Each number is 50 + 12 x the weight over its row's rms, rounded and kept within 0 to 99. Layers, rows and columns count from 0. The size before them is the row's rms in percent of the matrix's.

# layer 2 MLP down (transposed), 1216x448, rms 0.0403, rows 1014-1055, columns 112-167
102:39 56 49 43 37 53 32 64 69 47 35 46 36 49 51 40 40 44 55 52 45 55 44 41 49 68 78 56 57 61 40 46 45 44 76 49 33 53 50 33 66 50 48 65 37 55 48 39 42 65 54 58 39 61 37 49
098:27 22 36 72 48 47 56 51 64 50 39 59 63 50 74 46 68 21 44 56 52 21 51 56 54 43 38 41 33 43 62 53 56 64 47 54 55 45 36 28 67 66 58 46 43 48 27 54 57 26 75 42 44 45 55 33
099:58 50 37 44 48 43 50 65 39 48 54 47 53 38 48 53 70 60 38 39 49 41 51 49 68 49 31 63 34 52 43 51 56 50 56 52 47 57 53 59 53 77 50 51 68 80 40 57 58 44 32 69 49 54 62 61
100:43 38 39 59 58 57 60 51 55 50 30 43 48 34 50 68 45 76 50 44 59 54 53 41 80 31 51 62 36 59 60 67 65 27 50 62 42 40 48 38 35 53 55 57 44 62 54 29 45 46 49 36 37 54 58 54
103:67 43 47 59 52 49 40 35 25 49 60 35 69 51 49 64 51 49 26 52 53 39 61 74 49 30 57 46 34 54 55 66 43 48 38 36 47 40 40 41 43 50 35 65 55 61 61 52 43 75 63 56 61 63 53 60
099:86 46 77 52 54 49 29 64 50 40 73 63 49 54 40 55 36 47 27 43 62 45 56 73 42 73 48 34 53 58 82 56 53 35 70 48 33 56 51 51 40 45 54 39 43 50 62 63 36 60 47 51 41 55 34 50
107:47 29 23 72 59 36 70 62 35 53 44 49 63 59 42 39 59 47 49 50 64 46 60 48 35 41 39 36 64 46 47 51 47 41 60 55 53 29 54 58 55 30 45 39 61 41 52 56 44 58 66 45 41 67 89 46
098:32 31 53 53 55 76 52 58 49 47 44 66 65 41 61 69 66 58 52 48 42 70 69 53 31 81 46 52 53 45 51 10 46 36 72 43 35 56 63 64 73 75 39 60 51 74 33 56 46 73 55 51 56 57 61 45
103:42 40 68 39 50 53 66 44 48 62 40 41 71 34 33 51 41 39 28 56 70 47 50 24 51 43 39 40 36 42 32 45 78 58 42 56 47 37 50 78 46 32 37 45 25 51 63 49 41 65 33 61 56 33 54 43
098:53 47 51 58 49 47 59 50 32 29 53 60 51 86 31 43 28 45 30 51 72 49 59 40 72 64 44 55 39 36 42 64 34 32 52 50 58 49 44 46 50 67 57 43 64 43 79 30 53 57 42 70 54 46 65 55
098:59 51 78 51 59 61 65 67 58 53 62 60 37 43 50 50 38 45 29 63 36 35 62 92 75 65 65 55 59 54 61 58 35 70 48 55 61 27 51 35 40 38 57 71 51 48 62 45 52 43 51 47 56 40 64 43
097:42 52 54 37 40 59 74 60 44 49 49 58 39 54 22 44 60 76 41 38 44 49 42 41 74 58 69 58 60 58 53 43 45 56 32 52 59 68 59 33 63 52 55 41 26 54 48 55 52 41 45 66 46 45 49 46
101:47 44 42 47 56 58 53 57 36 30 66 44 37 52 56 51 68 61 38 49 60 47 36 53 43 54 50 62 31 75 26 45 57 67 57 52 80 71 42 33 54 28 40 53 45 62 46 48 52 61 46 46 33 40 53 45
100:44 68 60 37 55 49 24 49 62 60 48 46 38 42 55 53 49 39 65 53 64 39 60 43 32 50 64 32 58 66 58 39 43 66 66 30 53 64 23 47 50 48 54 43 46 66 50 64 41 60 47 40 51 49 44 60
100:65 53 47 34 26 38 58 77 39 42 54 63 53 71 36 37 45 77 42 52 52 46 65 38 46 40 56 57 61 39 41 59 45 34 46 57 48 32 36 46 42 31 36 48 55 59 51 55 54 55 46 53 49 70 27 34
098:29 60 46 51 38 52 39 41 28 61 51 60 35 48 49 54 60 54 79 35 45 46 63 42 41 62 68 52 71 71 52 53 50 49 61 21 39 28 55 63 47 45 42 30 39 30 60 46 72 41 49 60 55 42 48 45
100:62 34 39 40 34 26 59 54 54 48 56 33 49 55 47 42 26 54 41 62 49 52 45 20 77 57 55 49 47 66 54 46 51 62 35 45 40 69 55 57 40 60 65 43 51 61 56 53 45 54 52 36 37 47 49 41
096:36 36 53 48 48 43 49 56 53 36 63 20 55 44 34 37 39 61 56 45 48 52 63 80 43 39 42 44 50 55 73 80 60 42 37 54 56 41 70 37 74 54 72 67 57 51 58 47 50 59 44 54 57 47 30 36
097:55 61 52 28 62 27 48 56 62 47 44 46 63 46 66 65 70 57 49 45 54 48 56 44 47 48 51 53 61 69 49 43 43 55 59 53 37 62 63 48 50 47 58 51 62 48 25 57 60 57 51 63 55 40 51 24
092:53 44 61 46 43 44 40 58 50 52 46 62 41 49 38 49 69 27 60 47 46 26 48 47 70 46 38 55 46 56 52 28 39 49 33 44 40 35 61 43 31 59 50 75 57 45 53 57 48 46 64 46 57 63 55 31
099:62 57 55 45 64 36 60 40 45 45 49 69 42 46 47 52 58 72 54 57 39 44 26 46 48 67 48 48 46 72 45 45 61 45 60 60 48 45 47 38 49 53 42 72 24 51 47 40 57 48 72 22 51 45 33 68
101:49 33 48 67 59 58 60 40 34 35 44 56 53 49 48 45 42 45 39 22 38 39 38 43 48 48 67 56 50 47 46 40 74 71 49 54 28 38 49 66 59 51 47 29 55 62 39 55 46 36 51 45 41 48 38 68
100:49 48 48 23 48 48 79 31 36 54 42 41 44 60 49 44 46 50 68 40 47 59 53 47 52 61 56 65 52 61 41 39 28 56 36 60 80 39 57 44 49 51 65 58 42 55 64 39 60 39 52 34 62 65 39 59
100:68 39 51 61 48 52 51 66 38 42 54 45 37 38 59 45 44 62 48 55 39 43 47 57 64 50 39 64 56 44 35 41 56 43 38 43 38 68 61 57 39 46 51 31 46 53 46 48 51 59 51 65 44 47 51 49
103:41 58 52 53 54 57 55 38 51 37 63 61 60 73 44 46 53 45 55 55 47 42 76 48 50 59 39 53 60 49 45 23 45 37 36 28 80 44 31 43 40 55 70 55 61 39 58 53 72 59 57 58 45 56 54 45
098:27 62 50 39 61 61 49 43 38 50 32 59 56 67 50 53 68 38 56 33 51 61 50 72 24 77 53 36 40 67 74 40 37 34 45 44 41 66 76 46 47 42 47 60 43 59 56 57 56 46 59 37 47 47 55 66
100:61 38 40 52 20 59 54 58 50 48 58 45 42 28 58 61 49 68 47 45 34 34 54 52 25 57 36 45 54 61 57 46 54 54 50 42 50 40 55 38 70 76 60 63 67 48 50 39 51 41 55 56 49 47 40 39
101:52 37 36 53 48 52 48 35 41 62 60 72 69 53 76 43 62 45 52 30 63 51 46 39 52 60 66 51 36 58 25 47 40 62 49 43 50 49 52 35 62 45 44 47 72 55 67 50 32 33 53 40 47 48 38 52
097:37 39 36 35 31 51 78 71 61 67 59 62 71 50 60 53 46 59 67 72 50 45 51 42 41 58 42 50 68 71 54 17 49 66 51 36 63 45 71 58 45 41 36 52 35 34 61 54 51 46 56 67 18 37 45 30
107:26 58 47 52 48 36 49 15 68 61 58 38 42 77 50 39 53 30 49 51 32 53 48 42 59 40 82 40 51 48 43 46 56 51 51 71 44 28 56 58 52 55 42 48 47 49 42 48 58 48 28 38 31 53 69 43
104:31 48 47 35 56 45 69 35 62 57 58 46 28 51 26 58 42 50 68 46 50 18 48 50 46 36 39 55 41 66 43 43 67 55 48 54 48 42 40 43 59 63 47 63 45 63 49 40 41 45 51 42 36 19 36 46
099:37 33 45 56 26 47 58 43 25 60 32 47 54 50 75 38 45 52 41 50 38 49 59 31 64 38 37 56 32 36 55 57 54 35 37 54 47 51 39 68 48 74 56 40 30 75 69 58 78 43 56 53 49 43 41 43
102:37 30 51 64 29 47 32 55 42 21 67 41 74 46 56 26 57 39 55 55 45 53 50 48 63 73 58 43 38 40 58 38 65 53 41 41 76 50 41 53 43 54 60 53 41 78 32 48 42 53 53 72 72 39 54 58
101:58 41 60 65 37 60 57 33 45 57 43 55 56 49 62 55 25 46 38 43 28 37 29 48 29 44 45 47 47 52 54 54 42 45 52 49 55 23 45 52 62 56 63 33 28 47 64 57 71 35 64 62 50 74 54 56
102:34 60 41 46 35 41 76 47 54 51 61 30 54 50 35 85 59 36 45 26 53 72 37 45 60 66 60 55 48 36 28 53 45 50 57 52 57 44 41 51 76 58 50 37 42 54 35 74 46 51 38 49 58 34 64 35
104:40 51 64 33 56 47 44 43 69 56 49 35 55 47 31 48 53 46 52 37 52 80 63 52 50 56 39 49 44 61 45 52 57 56 45 52 61 52 70 66 63 20 73 46 53 40 57 46 63 43 46 69 51 63 65 72
103:49 51 45 38 34 48 29 48 57 66 49 68 49 46 39 50 51 33 55 52 77 54 56 34 51 56 30 49 66 50 45 42 56 39 56 35 66 57 31 55 61 47 59 60 58 45 58 55 49 63 50 51 39 68 61 56
100:61 62 42 55 62 49 68 49 49 50 60 34 44 52 43 44 45 57 62 34 53 55 23 48 48 54 51 53 42 58 48 69 47 60 48 54 59 39 57 44 44 59 64 40 43 68 64 42 19 52 37 19 66 39 32 54
097:40 67 57 45 60 57 49 50 53 60 56 40 73 41 44 41 60 26 32 59 50 57 45 37 69 64 59 39 61 41 40 43 57 68 46 70 41 42 60 52 33 52 55 68 24 41 59 50 55 72 37 56 64 48 39 49
102:35 55 62 37 45 69 60 35 44 63 45 50 51 17 42 52 69 56 60 42 51 54 51 40 48 41 41 21 41 36 34 48 56 65 53 25 55 63 69 32 44 63 51 56 46 52 56 63 38 35 50 40 54 44 28 62
101:55 56 38 58 50 30 72 50 45 54 60 51 60 46 46 31 52 39 68 58 38 66 59 45 49 53 45 47 55 56 43 51 28 50 60 45 65 30 47 66 22 44 63 35 53 61 62 46 49 42 40 33 32 47 55 37
099:33 65 60 52 54 59 59 50 44 67 78 42 46 52 69 55 49 66 42 58 29 55 57 66 44 54 33 78 45 46 39 49 46 55 46 48 33 45 47 45 56 35 59 33 50 49 59 41 25 35 34 70 34 57 44 44
# layer 2 MLP gate, 1216x448, rms 0.0707, rows 1015-1056, columns 112-167
099:41 59 45 45 56 50 42 46 44 50 55 35 61 48 55 59 45 43 39 62 62 64 58 37 52 69 54 53 60 39 41 62 65 48 60 35 51 53 41 31 57 41 37 63 57 45 53 48 50 59 49 58 24 47 59 54
098:43 77 43 51 59 49 67 58 59 63 46 67 46 56 49 70 28 59 65 51 54 71 46 58 32 48 34 54 36 42 43 53 41 60 46 51 64 59 48 84 46 29 45 44 35 30 45 61 43 76 41 35 50 51 37 47
101:38 68 50 33 50 33 49 48 52 64 70 78 60 29 54 36 54 38 49 30 36 65 53 36 44 47 47 55 48 45 57 33 48 46 26 71 47 56 41 39 48 42 41 29 40 53 50 52 43 62 53 32 36 55 32 51
103:33 37 54 52 43 51 55 39 40 56 54 48 46 39 46 38 48 37 55 35 55 46 60 40 58 42 59 27 52 37 44 47 49 28 49 50 42 70 54 38 39 12 62 53 54 44 42 57 44 61 47 45 46 53 34 65
093:57 47 39 39 47 57 56 49 59 44 45 51 55 55 44 54 41 60 51 44 38 39 28 53 45 45 66 50 53 51 19 55 38 50 52 50 45 46 46 52 48 31 50 65 34 45 62 57 61 36 39 60 67 62 57 48
105:37 55 44 28 52 59 58 45 36 34 62 53 42 19 62 54 39 62 33 52 68 45 44 30 51 74 53 66 59 48 55 73 56 51 62 53 54 56 42 33 56 54 67 54 58 36 30 43 50 48 41 49 42 44 53 41
100:34 67 53 49 63 52 59 52 79 52 48 60 36 51 20 27 63 64 54 49 58 63 53 50 56 52 48 45 54 67 35 58 38 45 69 51 57 48 52 43 55 32 46 83 69 27 35 42 33 55 58 26 69 66 47 47
099:69 35 38 59 37 48 46 40 46 51 48 60 37 53 45 26 59 49 54 39 33 45 29 48 44 26 69 41 54 46 37 51 53 55 53 43 60 47 30 56 43 49 27 54 47 56 37 49 47 25 68 44 49 68 57 40
100:42 36 51 39 34 48 60 23 45 53 41 40 66 43 54 40 71 61 54 65 48 58 42 62 68 67 26 46 50 33 53 68 65 41 39 26 58 36 74 57 39 47 38 62 65 60 44 41 61 22 63 57 55 46 45 57
095:45 55 27 56 53 31 21 48 51 56 60 38 57 34 40 35 66 61 77 28 55 56 36 56 61 58 44 34 60 68 65 62 31 33 38 70 61 51 37 31 59 47 29 37 64 33 66 57 44 70 49 48 26 68 47 67
104:36 52 39 42 26 44 60 57 50 50 33 83 49 57 40 68 52 75 39 48 47 30 51 52 35 62 45 44 57 33 51 43 40 62 32 75 44 72 37 42 40 26 29 55 48 74 37 49 68 43 45 61 54 70 35 44
102:58 53 41 57 62 44 15 41 75 65 37 73 36 35 58 47 51 50 54 70 64 23 48 32 30 52 48 42 55 44 39 33 38 31 58 46 64 71 33 39 56 37 08 55 35 80 26 63 66 49 68 55 56 57 38 48
100:60 47 47 54 64 54 40 58 53 50 48 42 48 54 46 33 37 47 35 47 48 49 47 56 61 55 60 46 46 35 42 33 29 44 79 54 53 23 56 56 60 57 43 60 78 19 55 51 56 59 70 34 36 71 81 43
100:63 52 49 47 61 63 30 71 56 49 47 54 34 56 81 50 64 53 40 24 48 48 62 64 49 61 29 71 39 42 55 51 59 56 35 59 29 63 24 55 42 39 46 22 56 59 73 59 55 63 43 32 54 39 58 34
104:73 38 66 55 52 50 54 54 52 71 34 52 41 51 57 49 37 50 63 67 36 59 32 67 53 66 29 71 29 59 58 58 47 71 76 24 56 49 41 64 35 53 44 59 28 41 47 39 54 64 57 82 62 64 31 58
100:49 45 50 49 31 26 51 56 43 58 41 57 72 49 73 72 46 55 55 60 49 47 54 38 50 48 54 69 42 32 43 73 43 33 45 53 57 57 69 45 47 57 51 55 58 59 50 42 38 53 44 37 48 31 42 48
098:62 57 68 45 64 45 33 71 34 58 54 71 62 48 45 68 45 39 60 39 35 48 72 48 29 58 33 76 61 77 65 59 39 58 56 33 57 40 38 57 48 45 63 52 41 48 51 37 58 59 54 54 40 48 45 45
100:63 77 66 57 39 50 22 51 52 48 58 18 63 25 36 39 49 46 57 49 53 58 24 54 74 40 36 70 61 19 42 49 51 48 44 61 50 62 53 57 48 57 32 36 55 43 58 55 45 48 35 24 60 92 47 68
096:48 57 37 66 60 39 45 28 55 40 42 33 66 50 32 52 51 49 49 37 51 80 61 34 52 47 55 48 57 58 66 63 45 85 67 55 46 38 49 44 55 46 41 52 42 52 43 35 62 45 39 49 60 64 44 85
096:20 53 48 27 41 48 63 49 66 82 43 43 43 69 57 29 30 41 37 68 55 56 57 57 37 34 36 51 72 52 68 38 50 47 42 46 54 63 40 47 41 68 61 40 44 35 40 37 51 28 40 56 47 40 47 36
102:65 36 36 38 74 51 30 43 64 57 42 44 32 35 46 58 52 36 42 54 68 48 65 50 41 51 49 27 38 45 56 42 50 48 57 57 37 43 50 32 41 60 55 54 30 55 41 56 49 71 41 54 64 59 43 42
099:45 58 48 50 52 46 54 49 62 24 35 42 77 56 48 53 51 49 51 51 60 43 57 71 59 68 37 53 43 48 29 21 60 35 61 38 73 47 59 50 20 42 32 50 48 58 60 31 44 22 46 48 43 53 71 41
104:42 58 55 31 55 34 55 52 53 44 55 50 58 47 34 37 57 34 72 33 29 37 67 49 59 42 58 47 47 46 60 48 32 55 54 52 40 58 33 16 57 45 30 37 72 37 63 45 67 57 49 58 56 39 53 70
099:53 56 56 32 58 55 71 58 58 71 46 60 41 64 69 64 59 16 34 55 47 42 49 53 46 62 53 59 35 71 36 52 55 55 36 45 44 35 46 64 39 41 66 36 49 51 34 62 62 61 56 28 58 57 62 60
098:31 49 43 53 56 45 43 32 56 38 47 43 67 65 54 39 52 49 50 66 64 37 43 76 53 45 68 59 54 33 59 70 54 47 27 48 27 35 40 58 57 53 40 38 55 64 64 44 63 30 51 70 49 48 39 58
097:48 46 50 44 48 50 62 57 61 43 47 59 41 60 48 49 53 32 54 38 58 41 56 52 34 37 62 46 66 48 41 28 53 47 39 49 50 58 58 53 25 44 43 59 62 41 68 43 46 58 44 33 47 48 55 43
102:52 59 26 49 47 56 50 65 32 48 67 44 42 42 40 36 71 43 41 42 34 62 53 23 45 55 41 32 60 76 52 37 55 35 47 66 48 53 34 65 71 59 39 24 62 51 55 48 49 49 52 49 49 64 45 58
101:63 59 42 60 56 48 37 68 39 52 80 55 47 35 60 53 70 63 50 45 51 44 57 57 56 46 67 54 40 60 44 69 54 32 39 21 70 53 24 41 45 51 59 43 35 45 43 19 66 63 31 70 51 60 54 64
104:31 50 41 59 79 53 59 60 46 55 39 48 54 40 49 58 57 42 53 61 43 62 31 51 40 54 41 51 58 41 39 44 44 52 37 42 65 39 31 46 39 60 35 59 86 62 40 36 60 56 50 53 36 46 50 71
099:40 39 44 25 96 40 40 41 53 39 52 38 67 55 68 43 68 35 54 51 45 44 30 34 31 52 59 40 52 44 40 51 57 34 36 55 50 54 56 37 62 46 53 62 52 55 33 49 61 45 49 58 48 73 34 50
099:45 65 54 64 67 55 62 53 54 48 51 44 56 45 52 30 54 47 72 56 32 60 35 58 48 67 25 36 52 53 41 89 52 66 74 64 58 40 30 57 41 38 59 62 54 44 68 25 31 41 39 72 32 58 67 47
099:64 50 44 37 43 73 53 64 38 53 61 51 69 33 30 29 61 51 33 53 37 65 49 49 46 38 49 68 45 50 41 50 51 60 39 68 50 52 58 61 36 53 27 41 61 47 59 67 51 50 38 57 67 65 32 52
098:30 53 40 72 68 57 60 73 41 30 52 37 58 45 66 50 58 51 29 42 45 49 52 55 62 56 53 75 37 42 55 64 38 57 51 56 59 46 73 58 53 54 56 48 58 58 58 41 52 46 57 62 60 69 45 61
099:64 60 64 35 67 47 64 54 47 63 43 51 58 59 53 43 31 41 60 58 78 51 57 59 51 43 32 47 57 36 39 39 47 57 56 65 40 73 47 28 46 24 45 59 38 54 68 27 49 48 40 60 66 65 44 52
103:57 44 46 61 44 43 32 56 45 56 37 45 47 44 66 62 53 39 41 47 35 39 51 60 41 56 23 41 33 35 56 31 59 65 60 58 46 64 47 44 68 46 55 56 47 62 32 30 53 50 54 23 33 38 47 41
099:54 60 50 27 59 42 33 60 44 49 61 42 65 41 34 43 62 52 49 55 39 55 44 27 47 32 38 66 40 60 32 50 53 36 62 61 54 59 40 38 57 45 49 55 38 63 44 55 60 50 58 48 43 71 65 44
102:42 47 23 54 28 45 38 54 45 69 49 51 61 47 40 54 53 61 61 72 67 38 53 50 54 52 45 42 29 49 78 22 37 61 39 45 66 48 48 38 48 52 66 49 54 53 53 34 40 49 49 32 29 47 52 50
101:38 45 56 60 47 50 54 59 46 51 45 41 53 37 36 27 69 46 56 39 38 58 85 42 34 59 54 54 21 45 44 38 39 52 38 56 44 59 46 31 71 64 43 47 33 46 38 42 58 41 39 32 51 32 39 33
100:48 46 26 36 28 42 53 41 28 56 63 46 35 42 43 25 48 55 52 52 53 64 40 62 63 54 40 45 60 53 74 38 63 33 50 43 49 74 59 49 39 57 64 38 36 30 51 64 56 48 71 43 36 34 49 35
107:49 46 62 42 59 50 27 35 64 44 46 59 63 50 55 54 69 67 47 48 35 36 27 68 41 62 56 54 45 45 68 48 63 53 36 51 34 51 54 35 53 56 23 42 70 49 44 42 68 68 36 54 34 59 62 49
097:21 32 34 51 55 45 71 43 51 49 48 55 47 45 65 42 32 31 72 67 50 74 54 64 37 41 27 51 35 57 55 59 27 52 53 36 47 60 66 52 75 42 30 69 63 54 44 34 57 51 38 50 46 61 43 30
100:42 40 57 51 49 43 48 66 31 47 47 52 37 48 44 43 48 53 49 57 82 71 37 35 26 40 52 36 35 50 54 61 43 45 34 51 51 48 35 63 51 55 56 38 62 58 56 61 37 44 44 41 61 41 38 47
# layer 2 MLP up, 1216x448, rms 0.076, rows 1015-1055, columns 112-167
100:61 41 42 39 44 40 53 59 51 56 41 53 31 64 50 48 60 59 48 35 66 47 32 56 45 43 74 50 59 72 36 33 31 31 11 49 43 61 39 42 43 47 38 55 50 40 45 55 60 50 64 60 43 51 67 56
099:24 35 45 37 35 58 42 45 51 46 61 52 45 50 45 46 46 47 43 56 53 58 73 38 30 38 47 60 63 43 42 45 51 45 57 67 46 27 43 69 56 49 34 60 29 65 61 72 45 41 55 57 41 32 60 62
100:34 33 40 46 40 51 42 45 30 42 64 34 50 48 66 32 31 62 18 65 54 40 65 35 73 40 42 59 42 48 68 54 44 45 55 58 43 32 63 56 42 44 42 55 86 48 39 61 51 53 66 60 53 47 51 45
104:66 54 72 59 44 34 35 46 45 58 60 60 50 52 45 40 56 59 66 47 57 56 51 40 58 71 67 31 44 54 36 43 65 54 71 28 49 74 48 33 52 44 41 73 59 58 58 40 25 38 44 38 57 40 60 44
099:59 56 39 44 62 50 56 53 56 50 49 25 65 43 47 53 68 59 64 45 40 45 55 68 67 55 41 58 42 30 40 46 39 36 39 61 36 55 60 61 54 64 40 36 55 53 24 50 58 46 48 38 38 28 60 54
103:59 56 42 48 45 54 36 62 51 57 71 50 38 55 29 64 55 34 58 34 42 54 44 65 58 52 12 60 41 47 51 63 46 55 73 64 39 48 38 31 54 35 61 60 47 43 42 66 43 55 50 58 52 52 40 61
102:48 43 68 65 61 57 64 63 54 43 48 56 53 48 50 56 54 43 41 54 38 48 45 22 26 47 72 59 39 54 56 64 41 58 50 45 36 52 54 46 41 43 39 33 45 49 42 38 55 50 57 55 43 48 39 69
101:59 36 50 49 48 54 48 42 53 62 53 27 38 55 46 62 54 42 52 46 52 50 57 56 45 40 54 54 60 44 57 49 32 26 34 47 40 52 52 65 56 68 57 65 62 58 33 54 29 69 48 35 72 57 42 54
099:42 41 52 53 51 62 68 72 74 69 60 37 64 64 29 51 77 61 43 51 33 40 72 67 44 76 53 42 47 48 56 46 56 37 60 46 58 36 34 45 86 47 60 55 46 64 47 48 53 60 52 74 60 39 56 49
097:35 66 42 68 45 37 88 53 51 41 32 62 51 62 45 36 43 62 75 44 49 58 32 37 47 70 51 42 65 43 17 46 43 50 51 57 58 59 34 54 58 50 38 47 67 64 56 36 56 47 49 39 29 38 33 47
101:32 87 45 48 61 53 63 43 53 36 67 54 51 52 47 50 33 45 46 30 32 36 41 41 40 66 40 43 51 57 32 55 50 59 49 34 46 58 76 34 65 64 50 39 56 52 39 60 35 55 57 29 45 54 65 54
102:47 51 47 52 51 29 44 57 41 49 64 37 43 71 43 33 47 36 47 58 26 45 45 48 44 73 63 41 54 52 40 31 48 70 53 46 76 49 54 39 52 54 40 42 43 33 37 74 40 40 77 43 79 43 32 56
099:38 60 46 71 42 45 53 44 49 52 68 62 33 51 24 59 58 48 70 37 41 57 34 56 34 54 50 52 50 57 40 44 70 60 75 45 57 25 40 41 54 56 62 53 60 56 42 37 58 44 45 46 51 48 45 44
102:46 57 46 68 43 49 62 59 50 40 72 66 30 73 40 61 70 53 43 43 56 56 25 43 44 26 58 66 32 59 52 39 29 33 68 41 33 50 62 49 58 47 46 41 63 40 48 44 46 44 35 56 61 34 50 40
098:58 51 29 39 53 40 45 40 47 88 56 29 43 37 49 77 60 48 42 45 46 63 53 51 49 53 38 51 51 24 55 49 38 43 46 60 43 53 57 69 53 57 49 60 40 79 51 46 72 35 42 58 49 53 38 44
102:57 50 67 50 66 63 44 51 47 60 58 32 41 55 58 25 37 48 45 34 46 47 38 51 54 61 53 39 42 40 49 32 53 67 60 43 41 37 28 63 26 55 57 24 56 64 41 60 48 46 56 55 43 34 41 55
101:46 51 71 46 37 57 34 28 30 56 80 61 45 63 27 29 30 36 33 53 54 41 29 48 55 41 45 43 39 54 36 52 60 47 37 47 59 53 58 40 45 50 45 41 58 47 51 53 56 26 36 56 65 47 77 38
099:42 42 57 41 59 54 44 51 52 36 44 64 45 62 47 63 76 42 29 16 50 58 34 36 59 64 34 59 34 29 38 55 55 18 51 68 40 64 39 68 64 56 39 45 69 63 54 43 54 51 38 42 48 68 62 45
094:58 51 63 40 39 53 40 59 66 65 46 41 49 58 47 45 52 49 51 52 45 49 64 52 50 59 50 65 60 51 84 75 62 13 42 56 72 55 38 55 46 61 56 44 45 57 49 53 63 30 45 72 48 49 50 45
096:52 56 61 52 29 49 53 53 63 54 43 33 22 76 60 31 88 26 60 25 43 44 54 63 62 53 41 70 47 52 47 58 69 51 42 40 41 78 30 55 33 37 33 74 35 52 35 49 53 41 67 52 55 30 65 49
100:48 44 52 43 56 33 48 64 72 46 53 49 52 56 17 32 53 34 56 45 55 44 67 37 56 47 42 61 43 41 49 34 55 28 73 53 57 66 41 44 70 37 55 42 41 57 60 45 57 52 30 29 60 56 72 58
097:76 42 60 67 51 63 61 39 31 46 41 54 75 68 44 52 43 52 46 29 55 47 52 46 46 63 34 30 29 39 46 47 66 68 32 47 28 64 46 55 53 65 54 50 70 40 31 35 57 61 44 53 48 35 53 41
100:38 37 50 64 52 59 53 39 51 48 58 36 50 55 50 58 45 38 26 42 45 42 31 37 60 64 44 45 55 35 62 43 67 40 60 52 54 46 55 49 36 63 60 35 64 41 63 59 37 49 35 37 54 52 45 37
102:57 19 61 57 27 51 32 55 47 51 46 61 54 45 51 47 47 33 32 55 70 56 42 54 48 45 49 53 53 52 55 75 60 58 56 45 57 34 37 40 53 63 39 60 69 47 56 50 56 59 57 52 45 58 45 53
096:71 32 46 45 47 67 53 51 59 20 63 50 33 47 48 32 41 47 41 53 60 40 36 38 56 50 60 71 54 26 57 68 50 40 27 60 46 36 58 59 44 54 42 40 26 25 47 60 55 60 74 62 48 50 70 59
101:51 39 61 46 41 43 54 25 66 49 64 75 46 45 44 40 45 47 48 53 53 56 66 39 56 47 44 50 71 56 39 47 55 68 41 47 54 51 68 44 49 38 42 28 39 47 47 77 57 56 45 25 46 53 47 55
100:54 50 47 32 44 47 64 53 53 39 52 46 34 55 58 47 42 62 60 47 40 59 56 56 28 36 29 31 41 61 45 42 51 52 50 61 40 42 57 73 62 30 21 43 72 47 47 32 50 49 42 73 53 59 71 50
102:57 69 70 29 65 36 59 55 69 58 45 49 60 60 42 62 55 39 56 63 51 47 48 29 67 58 57 60 33 52 75 35 47 45 50 59 39 42 38 46 16 33 43 65 54 70 47 47 51 44 61 57 42 33 48 52
102:49 30 55 43 43 69 22 46 36 41 47 55 35 52 47 60 64 35 62 77 65 43 74 80 30 51 64 53 55 49 66 48 59 53 65 66 53 48 77 50 47 51 61 53 60 60 52 20 53 43 54 55 57 92 62 33
102:50 31 48 64 55 58 49 40 50 42 58 44 36 39 39 57 36 54 41 47 48 39 60 56 75 25 63 43 45 53 63 39 42 43 47 64 58 50 28 56 63 56 58 54 54 54 61 66 72 62 42 63 43 37 44 57
100:49 67 44 47 47 28 19 68 32 52 62 67 51 52 56 57 52 62 52 57 58 61 36 46 43 41 37 49 50 26 46 48 66 43 61 69 53 29 55 69 68 59 65 52 53 44 35 55 63 34 27 36 39 33 64 64
101:66 41 57 63 48 67 43 25 54 54 41 40 33 60 72 58 53 65 46 53 62 63 52 47 49 60 42 70 66 54 59 46 57 44 46 84 51 31 54 73 42 51 62 55 67 42 57 72 51 36 56 39 44 47 51 53
101:58 49 35 59 38 51 67 67 53 40 61 24 31 26 56 52 58 51 43 55 33 20 63 54 53 43 32 45 40 68 41 41 55 74 73 46 45 47 54 32 41 45 67 38 50 60 58 58 40 65 57 47 25 65 51 52
101:31 39 34 57 54 32 65 60 55 75 57 58 60 54 54 51 70 55 58 54 55 69 40 62 60 43 66 53 57 54 60 40 46 37 49 71 51 53 23 54 41 46 58 51 40 69 30 50 74 31 36 63 30 45 50 47
104:53 38 56 49 58 41 59 44 76 43 39 58 46 60 32 31 41 66 48 56 65 34 46 67 34 68 56 25 49 39 53 50 40 33 56 56 41 27 56 55 36 48 57 52 46 33 50 58 62 71 45 41 30 51 54 52
098:54 55 56 59 43 60 22 58 72 45 44 51 47 42 45 52 49 52 50 50 29 30 51 61 44 40 56 52 44 64 61 38 60 62 52 64 48 57 45 44 53 51 51 27 59 55 51 35 39 35 38 44 44 44 33 62
099:70 48 41 56 40 52 45 56 48 37 47 49 67 52 51 60 32 29 67 58 64 45 58 28 43 51 55 43 50 27 41 47 40 56 34 72 57 44 59 41 55 63 51 68 53 62 56 68 37 59 69 31 52 56 54 54
103:40 54 41 58 60 38 53 60 47 63 65 63 58 52 64 55 58 54 72 55 43 84 65 52 50 51 60 70 53 50 56 54 46 57 55 73 43 58 44 31 51 52 53 50 36 37 73 62 51 55 49 48 50 62 76 62
100:46 37 61 28 49 39 66 53 41 45 46 65 39 41 50 46 30 58 60 56 51 52 66 46 50 55 67 60 41 37 59 65 38 46 67 64 50 43 51 46 54 40 52 49 66 59 43 43 57 46 64 80 53 49 54 25
111:52 30 49 55 56 74 43 64 42 57 40 42 56 63 57 42 46 56 46 72 52 49 72 41 53 43 47 59 39 51 57 65 36 71 49 74 54 53 46 49 77 53 43 39 41 43 72 54 55 35 61 64 61 55 83 43
095:35 52 43 50 48 30 41 39 56 50 59 49 66 39 55 48 43 39 43 71 37 51 25 49 54 41 36 62 45 37 64 59 40 45 55 33 44 61 59 54 42 48 63 41 52 52 40 40 26 66 71 30 45 40 43 53